config.toml
n_head = 2
head_dim = 32
d_mlp = 384
activation = "gelu"
norm_place = "pre"
rope_fraction = 0.5
qk_norm = false
init_std_qkv = 0.0375
lr = 0.00635
beta1 = 0.95
beta2 = 0.99
lr_head = 0.0155
Each number is 128 + 24 x the weight over its row's rms, rounded and kept within 0 to 255. Layers, rows and columns count from 0. The size above them is the row's rms in percent of the matrix's.

# layer 8 attention value, 32x96, rms 0.311, rows 14-31, columns 48-95
size [ 97  88  96 100 109  90  96 104 107 107  99 102 102 104  95  99  90  99]
[[128 148 112 126 142 133 134 172 116  95 144 125 110 129 162 138 105 148 121 117 178 100 124 154 144 130 137 165 144 142  84 124  81 140 118 172 120  46 104 111 118 102 134 141 123 163  65 137]
 [141 123  89 114 124 109 104 132 161 105 111  86 148 146 142 143 114 160 101  88 139 162 172 133  83 143 153  90 117 118 163 136 136 108  83 116 160 143 147 110 176 139 153 149 130 108 112 133]
 [137 146 141 122  96 160  97 114 141 138 141 105 122  84  90 157 132 167 127 131 140 115 134  98 177 147 105 141 120 161 136 124 143 118 123 137 140 141 145 159 146  98  93 121 156 126  80 122]
 [141  97 126 122 136 153 107 124 151  68  98 156 135 117  95 152 151 136 161  95 157  97 125 118 156 142 179 175 132 124 158 148 119 109 140 157 148 157 133 141 180 131 110 129 123 105  96 128]
 [ 76 133 157 140 144 103 159  71 128  97 139 136 113 107 116 131  88  80 184 145 132 159 167  75 124 142 133 101 145 128  87  67 132 134 125 137 107 146 150 109 110 112 125 120 167  98 109 143]
 [146 136 115 127 115 149 102 139 126 134 150 139 121 132 102 174 148 131 168 168 103 112 107 110 181 140 131 110 162 118 161 111 134 123 196 145 118 123 140 101 131 135 139 140 125  98  94 146]
 [145  96 154 133 164 164 139 117 110 118 145 122 112 117 116 128 130 126 146 100 114 138  89 118 141 119 167 113 140 148 115  97  99 144 156 159 143  70 136 117 119 149 117  89 148 173 149 168]
 [ 83 105 135 155 122 136 115 128 144 127 155 106 101  91  87 106 152 119  77 133 160  95 128 139 111  97 153 138  91 144 129 161 142 139 131 132 176 103 129 143  81 106 103 122 110 104 130 131]
 [130 149 148 104 122 166 138 109 110 135 171 139 154 101 143 150 125 151  80 144 100 114 151 133 173  80 119 150 167 103 153 107 153 106 141  99 162 139 132  68 113 117 139 171 113 158 101 132]
 [141  84 109 114  99 133 119 128 110 157  85  97 128 112 181 111 104 119 135 116 132 132 116 176 113 133 135 123 140 134 111 135 122 141 100  81 148 162  96 127 146 110 116 121 142 137 101  89]
 [105 126 121 148 151 152 108 111 101 111 138 118 163 135 152 124 114 116  98 106 151 173 123 128 109 106  90 104 119 103 157 111 109 146 119 145 128 174  90 108 130 113 147 178  59 164 127  86]
 [171 110 122 120 125 157 120 125 159  85  94 148 125 133 164 148 132  98 156 135 113 103 108 112 160  91  94 154 136 106 166 133 152 111 107 150 132 116 137 140 151 134 140 149 138 142 122 161]
 [142 157 131 123 111 136  94  89 144 121 124 146 138 163  70 125 134 139  98 108 108 183 146 166  96 123 117  88 152 132  99 172 157 150 154 115 103 110 122  93 130 156  81 142 126 105 110 125]
 [157 138  90 112 147 110 126  98 117 123 121 154  91 120 112  80 135 105 138 177 122 181 133 124 113 155 112 101 131 120 132 128 155 151 102 135 168 132  94 149 104 148 151 116 157 127 125 144]
 [128 153  90 108 108 107 155  95 128 161 143 156 159 134  94 115  76 114 173 107 138 144 125 116  93 174 125 102 117 129 156  97 151 129 105 132 114 119 120 145 115 141 137 103 110 126 171 124]
 [161 131 123 121 108  99 166 142 162 153 100 140 111 126 117 107 129 120 113 106 123 141 159 163 160 137 108 142 121 120 116 112 128 164 109  86 126 165  85 151 133 163 116  92 100 143 136 133]
 [106 121 126  98 112 106 134 126 109 131 155  55 123 129 119 168 115 121 125 104 116 133 114 107  95 204 146 113 175 134 131 141 117 170 124 164 128 100 100 119 120 116 133 155 118 148 161 149]
 [155 150 125  84  87 126 144 110 117 149 117 154 136 134 110 158  66 117 118 131 154 112 133 117  83 148 111 118 119 153  61 116 112 159 156  92 132 129 115 109 150 125  91 141 125 106 153 171]]
# layer 8 attention output (transposed), 64x96, rms 0.282, rows 14-31,46-63, columns 48-95
size [ 93  77  94 101 110  98  97  99 100 102  98 104 101  87  93  96  78  92 112 111  93 101 102  96 101 104 104 101  93 102 115 120 109  91 106 105]
[[135 151 217 136 117 157 158 141 126 128 133 150  90 123 165 150 137 165 152 133 128 165 188 141 142 181 125 106 133 131 136 139 153 144 128 152 134 117 118 136 141 125 144 144 141 119 114 168]
 [108 161 101 169 130 110 119  78 145 113 145 140 184 133  77 134 144 142 130 105 126 110 123 137 166 125 135 167 128 135 122 116  76 108 151 159 120 129 119 144 125 133 139 110  91 128 150 109]
 [143 135 152  99 116 105 105 130 164  85 150  94 123 151 123 146 127 129 140 127 115 124 203 112 117 139 172 117 149 145  33 197 137 128  88 129  89 125 109  94 153 139 162 142 106 111 106 107]
 [111 125 117 116 117 111 116 131 174 122 158 104 118 136  81 132 160 119 191 107 118 126 108 131 136 105 166 123 119 114 147  94 127 110 104 139  84 121 141 132 171 140 153 119 134 118  80 121]
 [ 88 107 119 138 108  88 108 135 126 125 132 142 140 155 128 123 132  84 129 135 148 125 139 100 164 172  79 131 125 175 128 150 169 159 136 178 123 117 138 105 111 157 128 147 145 152 110 157]
 [ 83 132 159 150  73 140 129 135 138 141 135 143 121 162 125 159 138  93 128 142 124 155  97 131 141 184  86 135 123 107 158 142 144 144  89 127 123  95 125 174 119 115 144 164 135  95  88 154]
 [150 138 161  86 108  98 117 154  89 104 126 135 134 127 164  99 119 110  85 150 120 127 132 116 130 119 145 108 115 111 121 124 141 119 122 120 150 123 138 103 150 148  85 141 130 132 142  85]
 [147 114 104 146 113 145 118 147 114 154  86 136  92 128 130 103  84 140  92 115 155 151 165 136 102 152 127 106 143 155 130 137 115 165 123  82 136 125 141 128 145 108  65 110 107 132 114 193]
 [156 115 115 110 137  94 127 129 121 117 124 129 144 106 104 126 137 145  99 150 106 137 129 122  89 122 143  93 165 146  90 173 105 115 106 146  92 118 124 194 110 102 157 166 128 185 101 100]
 [184 106  97 142 116 127 113 143 149 125 146 134 138 143 106 151 155 119 130 144 130 125 112 150  79  81 135 130 106  93  97 125 131 132 111 120 154 150 103 160 136  99 153 127  84  84 106 110]
 [120 108  86 166 117 118 110  80 114 119 165 101 161 143 133 112 114 140 107 135 124 186 164 133 120 132 140 157 130 113 114 125 113 136 120 151 181 129  95 164 129 151  98 121 169 143 100 154]
 [ 77 113 150 139 132 155 109 135 153  94 127 113 120 143 122 133 186 107 160 138 127  75 144 134 152 164 104 104 108 123 131 140 102  93 121 136 135 109 133 103 104 102 151 153 102 111 108  97]
 [145 120  99 158 153 124 127  98 166 135 164 127 120 151 172 140 134 127 136  87 148 179 130 131 138 140 116 134 160 180  93 101 127 110 161 190  93 130 109 113  61 123 129 146 126 144 155 166]
 [ 95 116 129 111 106  95 107 140 122 127 104 145 120 107 125 100 120 126 116 132 150 148 111 169 171 161 119 133  69 130 165  91 131 101 123 129 183 134 135 125 104 108 103 132 171  85 166 143]
 [ 86  97  88 142 158 104 111 115 116 141 133  97 137 103  91 115 138 131 117 118 108 120  91 123 143 149 168 141  96 117 141 113  99 124 143 168 173 125 140 154  76 104 125 100 142 131 176 142]
 [170 156 116 123 164 110 133 151 135 118 130 106 107 123 132 124 133 114 136 133 127  98 124 155 105 118 143 146  99 160 131 163  86 129  90  97 129 162 146 143  89 150 104 114 116 126 211  73]
 [135 120 116 136 100 152 142 120 159 138 140 190 109 137 108 113 136 171 108  92 140 150 145 136 144 136  77 147 138 117  86 128 161 117 124 155 137  83 122 136 147 121 118 142 136 141 131 159]
 [116 111 125 124 183 157 127 106 157 133  97 149 112 139 105 100 123 113  99 106 129 160 119 119 123 135  78  96 104 190 104  80 152 142 156 141 138 149 100 132 103 115 156 148 105 165 115 181]
 [129 112  83 112 149  91 103 119 131 158 124 106 129 124 152 132 121  90 122 126 127 180 192 119 119 150 144 121 111 121 135 160 152 152 123  96  69 152 118 118  96 138  98 148 126 119 129 115]
 [108  98 145  99 150 113 111 118  93 188 118 158  98 125 112 126 141 175 124 141 123 111 106  74 124  82 122 125 100 138 127  93 159  97  94 111 114 100 124 106 134 150 175 150 172 140 138 127]
 [124 132  74 128 171 141 145 114  83 113 103 143 141  95 153 128 123 148 160  94 126 115 137 117 115 102 149 136  97 106 148  91 129 121 166  85 150 145 154 147  93 126  98 124 111 121 133 139]
 [144 146 103 149 107  92 124 111 104 105 134 142 154  92 128 104 129 144 121 129 157 102 142 123 139  94  95 126  90 129  95 131 118 132 129  98 140 118 133 125 125  97 134 183 140 113 182 114]
 [130 170 127 126 101 136 102 136 110 152 141 125  97 133 141 163  96 131 135 137  91 160 167 135 107 102 138 115 167 126 187 151 137 144 158 127 129 127  83 181 152 116 106 135 112 161 114  80]
 [166 121 127 122 162 195 175 156 145  87 119 146 118 115 144 121 119 155 144  88 127 139 101 124  87  76 198 151 134 121 129 125  93 123 109 119 114 135 135 146 123 163 105 131 129 113 110 116]
 [142 108 116 124 120 131 103 147 141 156 131 168 127 126 146 137 155 156 158 132 150 130 100 132 120 124 113 171 105 115 140 141  98 119 129 133 109 118 138  80 108  99 143 138 183 103 128 129]
 [ 65 126 145 134 140 166 117 119 116 129 111 100 199 132 115 120 183 124 150 143  89 112 121 150 122 109 148 125 134 109 153 135 164 129 112 131 134 129 136 109 116 150 137 164 118 101 123 129]
 [105 127 119 140  85 165 132 150 155 133 141  66 118 128 107 139 118 157 107 120 136 136 180 115 107 121 146 113 118 132 150  89 131  98 121 128 184 144 100 108 126 114 130 108 175 119 156 121]
 [116 100 161 172 146 109  95 130 147 170 136 127  82 156 178 117 116 109 162 135 141 134 153 122 169 189 141 104 151 125 149 148 125 136 185 178 143 126 155 154 106 105 130 129 149 129 131 142]
 [102 121 131  84 109 143 118 131 130 145 100 125 132 104 109 128 113 142 133 114 127 109 114 134 149 170 135 155 132 172 151 176 128  82 115 127 103 126 175 116 131 141 130  92 199 145 155 126]
 [117 165 101 141 103 134 112  79 110 127 124 139 149 137 123 112 103 139  83 114 139 140 157 167 110 177 146 119 142 175 128 144 163 148  96 126 114 150 125 164 133 131 135 109 117 144 144 158]
 [100 130 134 148 106 132 132 115 154  99 119 112 108 139 156  99 132 127 171 167 109 122 115 133  91 129  84 152 115 136 109 180  92 133 106 108 139 149 102 189 133 129 141  83 123  92  92  88]
 [105 140 133 152 163  85 127 135 102 147 128 133 117 125 103 145  86 206 122 139 162  80  73  84 136 104 134 119 135 108 114 104 149 132 153 120 131 131 136 153 173 128 152 124 105 160 124 116]
 [168  78 113 105 154 137 142 125 156 131 129 150 163 130 146  91 134 130 199 153 154 155  99 170 150 118 130 153 149 127 134  87 146 108 104 113 102 119  79  85 141 150 138 149 112 116  92  96]
 [111 117 109  95  97 158 118 147  86 119 120 129 129 136 173 104 119  93 125 133 133 168 101 135 174  97 130 137 137 122 152 157 129 167 157 133 109  80  77 121 143 148  92 156 133 114  75 157]
 [110 126 139 137  87  55 129 144 127 130 120 149 125 118 176 175 114 139 128 142 159 164 122 146 125 123 148 145 138 102 142 112 139 105 144 112 131 135 129  91 112  96 110 121 135 124 148 135]
 [165 140 122  84 124 168 145 201 108 155 129 109 113 109 144  77 129 111 141 138 168 100 101  89 149 111 106 123 133 112 141 136 117  97 148 120 114 125 138  93 153 130 121 101 103  79 191 112]]
# layer 8 MLP up, 384x96, rms 0.241, rows 0-4, columns 48-95
size [103  95 107  85 106]
[[109 140 146 153 136 179 135 158 133 130 177 103 131 143 135  55 121 125 128 125 115 105 133  71  91 128 120 114 119 139 111 110 114 138 140 173 139 128 126 122 139 138 134 117 144 157 104 116]
 [135 121 160  97 122 110 141 155 101 129 146 161 139 133 136 151  85  99 120 135 103 137 131 138 130 146 100 140 111 154 138 128 128 128 103 123 140 134 125  96 159 127 140  94 136 134 157 123]
 [101 138 131 139 150 110 145 147 110  96 159  71 156 159 110 131 137  73 117 108 107 140  88 133 140 128 151 119 119  99 107 158 136 145  98 106 129 146 118 157  73 132 138 133 102 111 163 156]
 [ 92 175 149 108  88 155 152 101 182 107 164 123 100 150 138 133 163 118 142 125 102 138 120 129 145 172 132 170 104 128  90 155 120 110 169 124 135 112  86 168 157 130 106 117 119 153 128 141]
 [124 150 155  94  94 108 103  95 139 140 141 137 154 168 108 142 131 134 107  82 143 104 178 167 120 133 106 110 119 112  94 158 150 172 133 133 170 153 145 115 154 130  98 142 112 107 126 105]]
# layer 8 MLP down (transposed), 384x96, rms 0.32, rows 0-4, columns 48-95
size [102 102 108  93  99]
[[127 100 162 168 128 149 132 155 145 101 168 146 142 141 104 118 156  94 127 148 146 152 137 163 100 131  99 134 132 129 172 146 162 115 102 127 106 101 108 131  99 170 185 161  88 125  84 159]
 [116 101 119 109 175 131 157 132 121 145 133 125 136 140 113 103 154  69 106 110  70 175 111 142 148 150 121 154  98 123 148 130 155 164 113 133 101 100  96 127 129 126 123 130 143  83 104 158]
 [133 118 129 165 123 161 112 122 135 111 109 130 122  74 138 102 114 133 117 168 156 140 135 174  78 117  80 122 162  90 138 166 161 110 108 103 128  65  88 124 122 100 126 135 137 158 149 165]
 [137 121 147 128 145 117 147 112 171  98 142 184 123 104 162 109 136  86 140 157 147  86  29 142 147 155 143 154 121 115 154 125  95 125 168 130 129 117 111 100 109 135 125 150 136 108 122 122]
 [ 99 121 117 145 166 182 145  93 175 149 120 123 102 108 139 156 125 120  89 133 122 118 124 145 135 123 152 122  98 154 128 101 108  65 129  60 172  84 141 121 124 120 116 118 124  92 115 135]]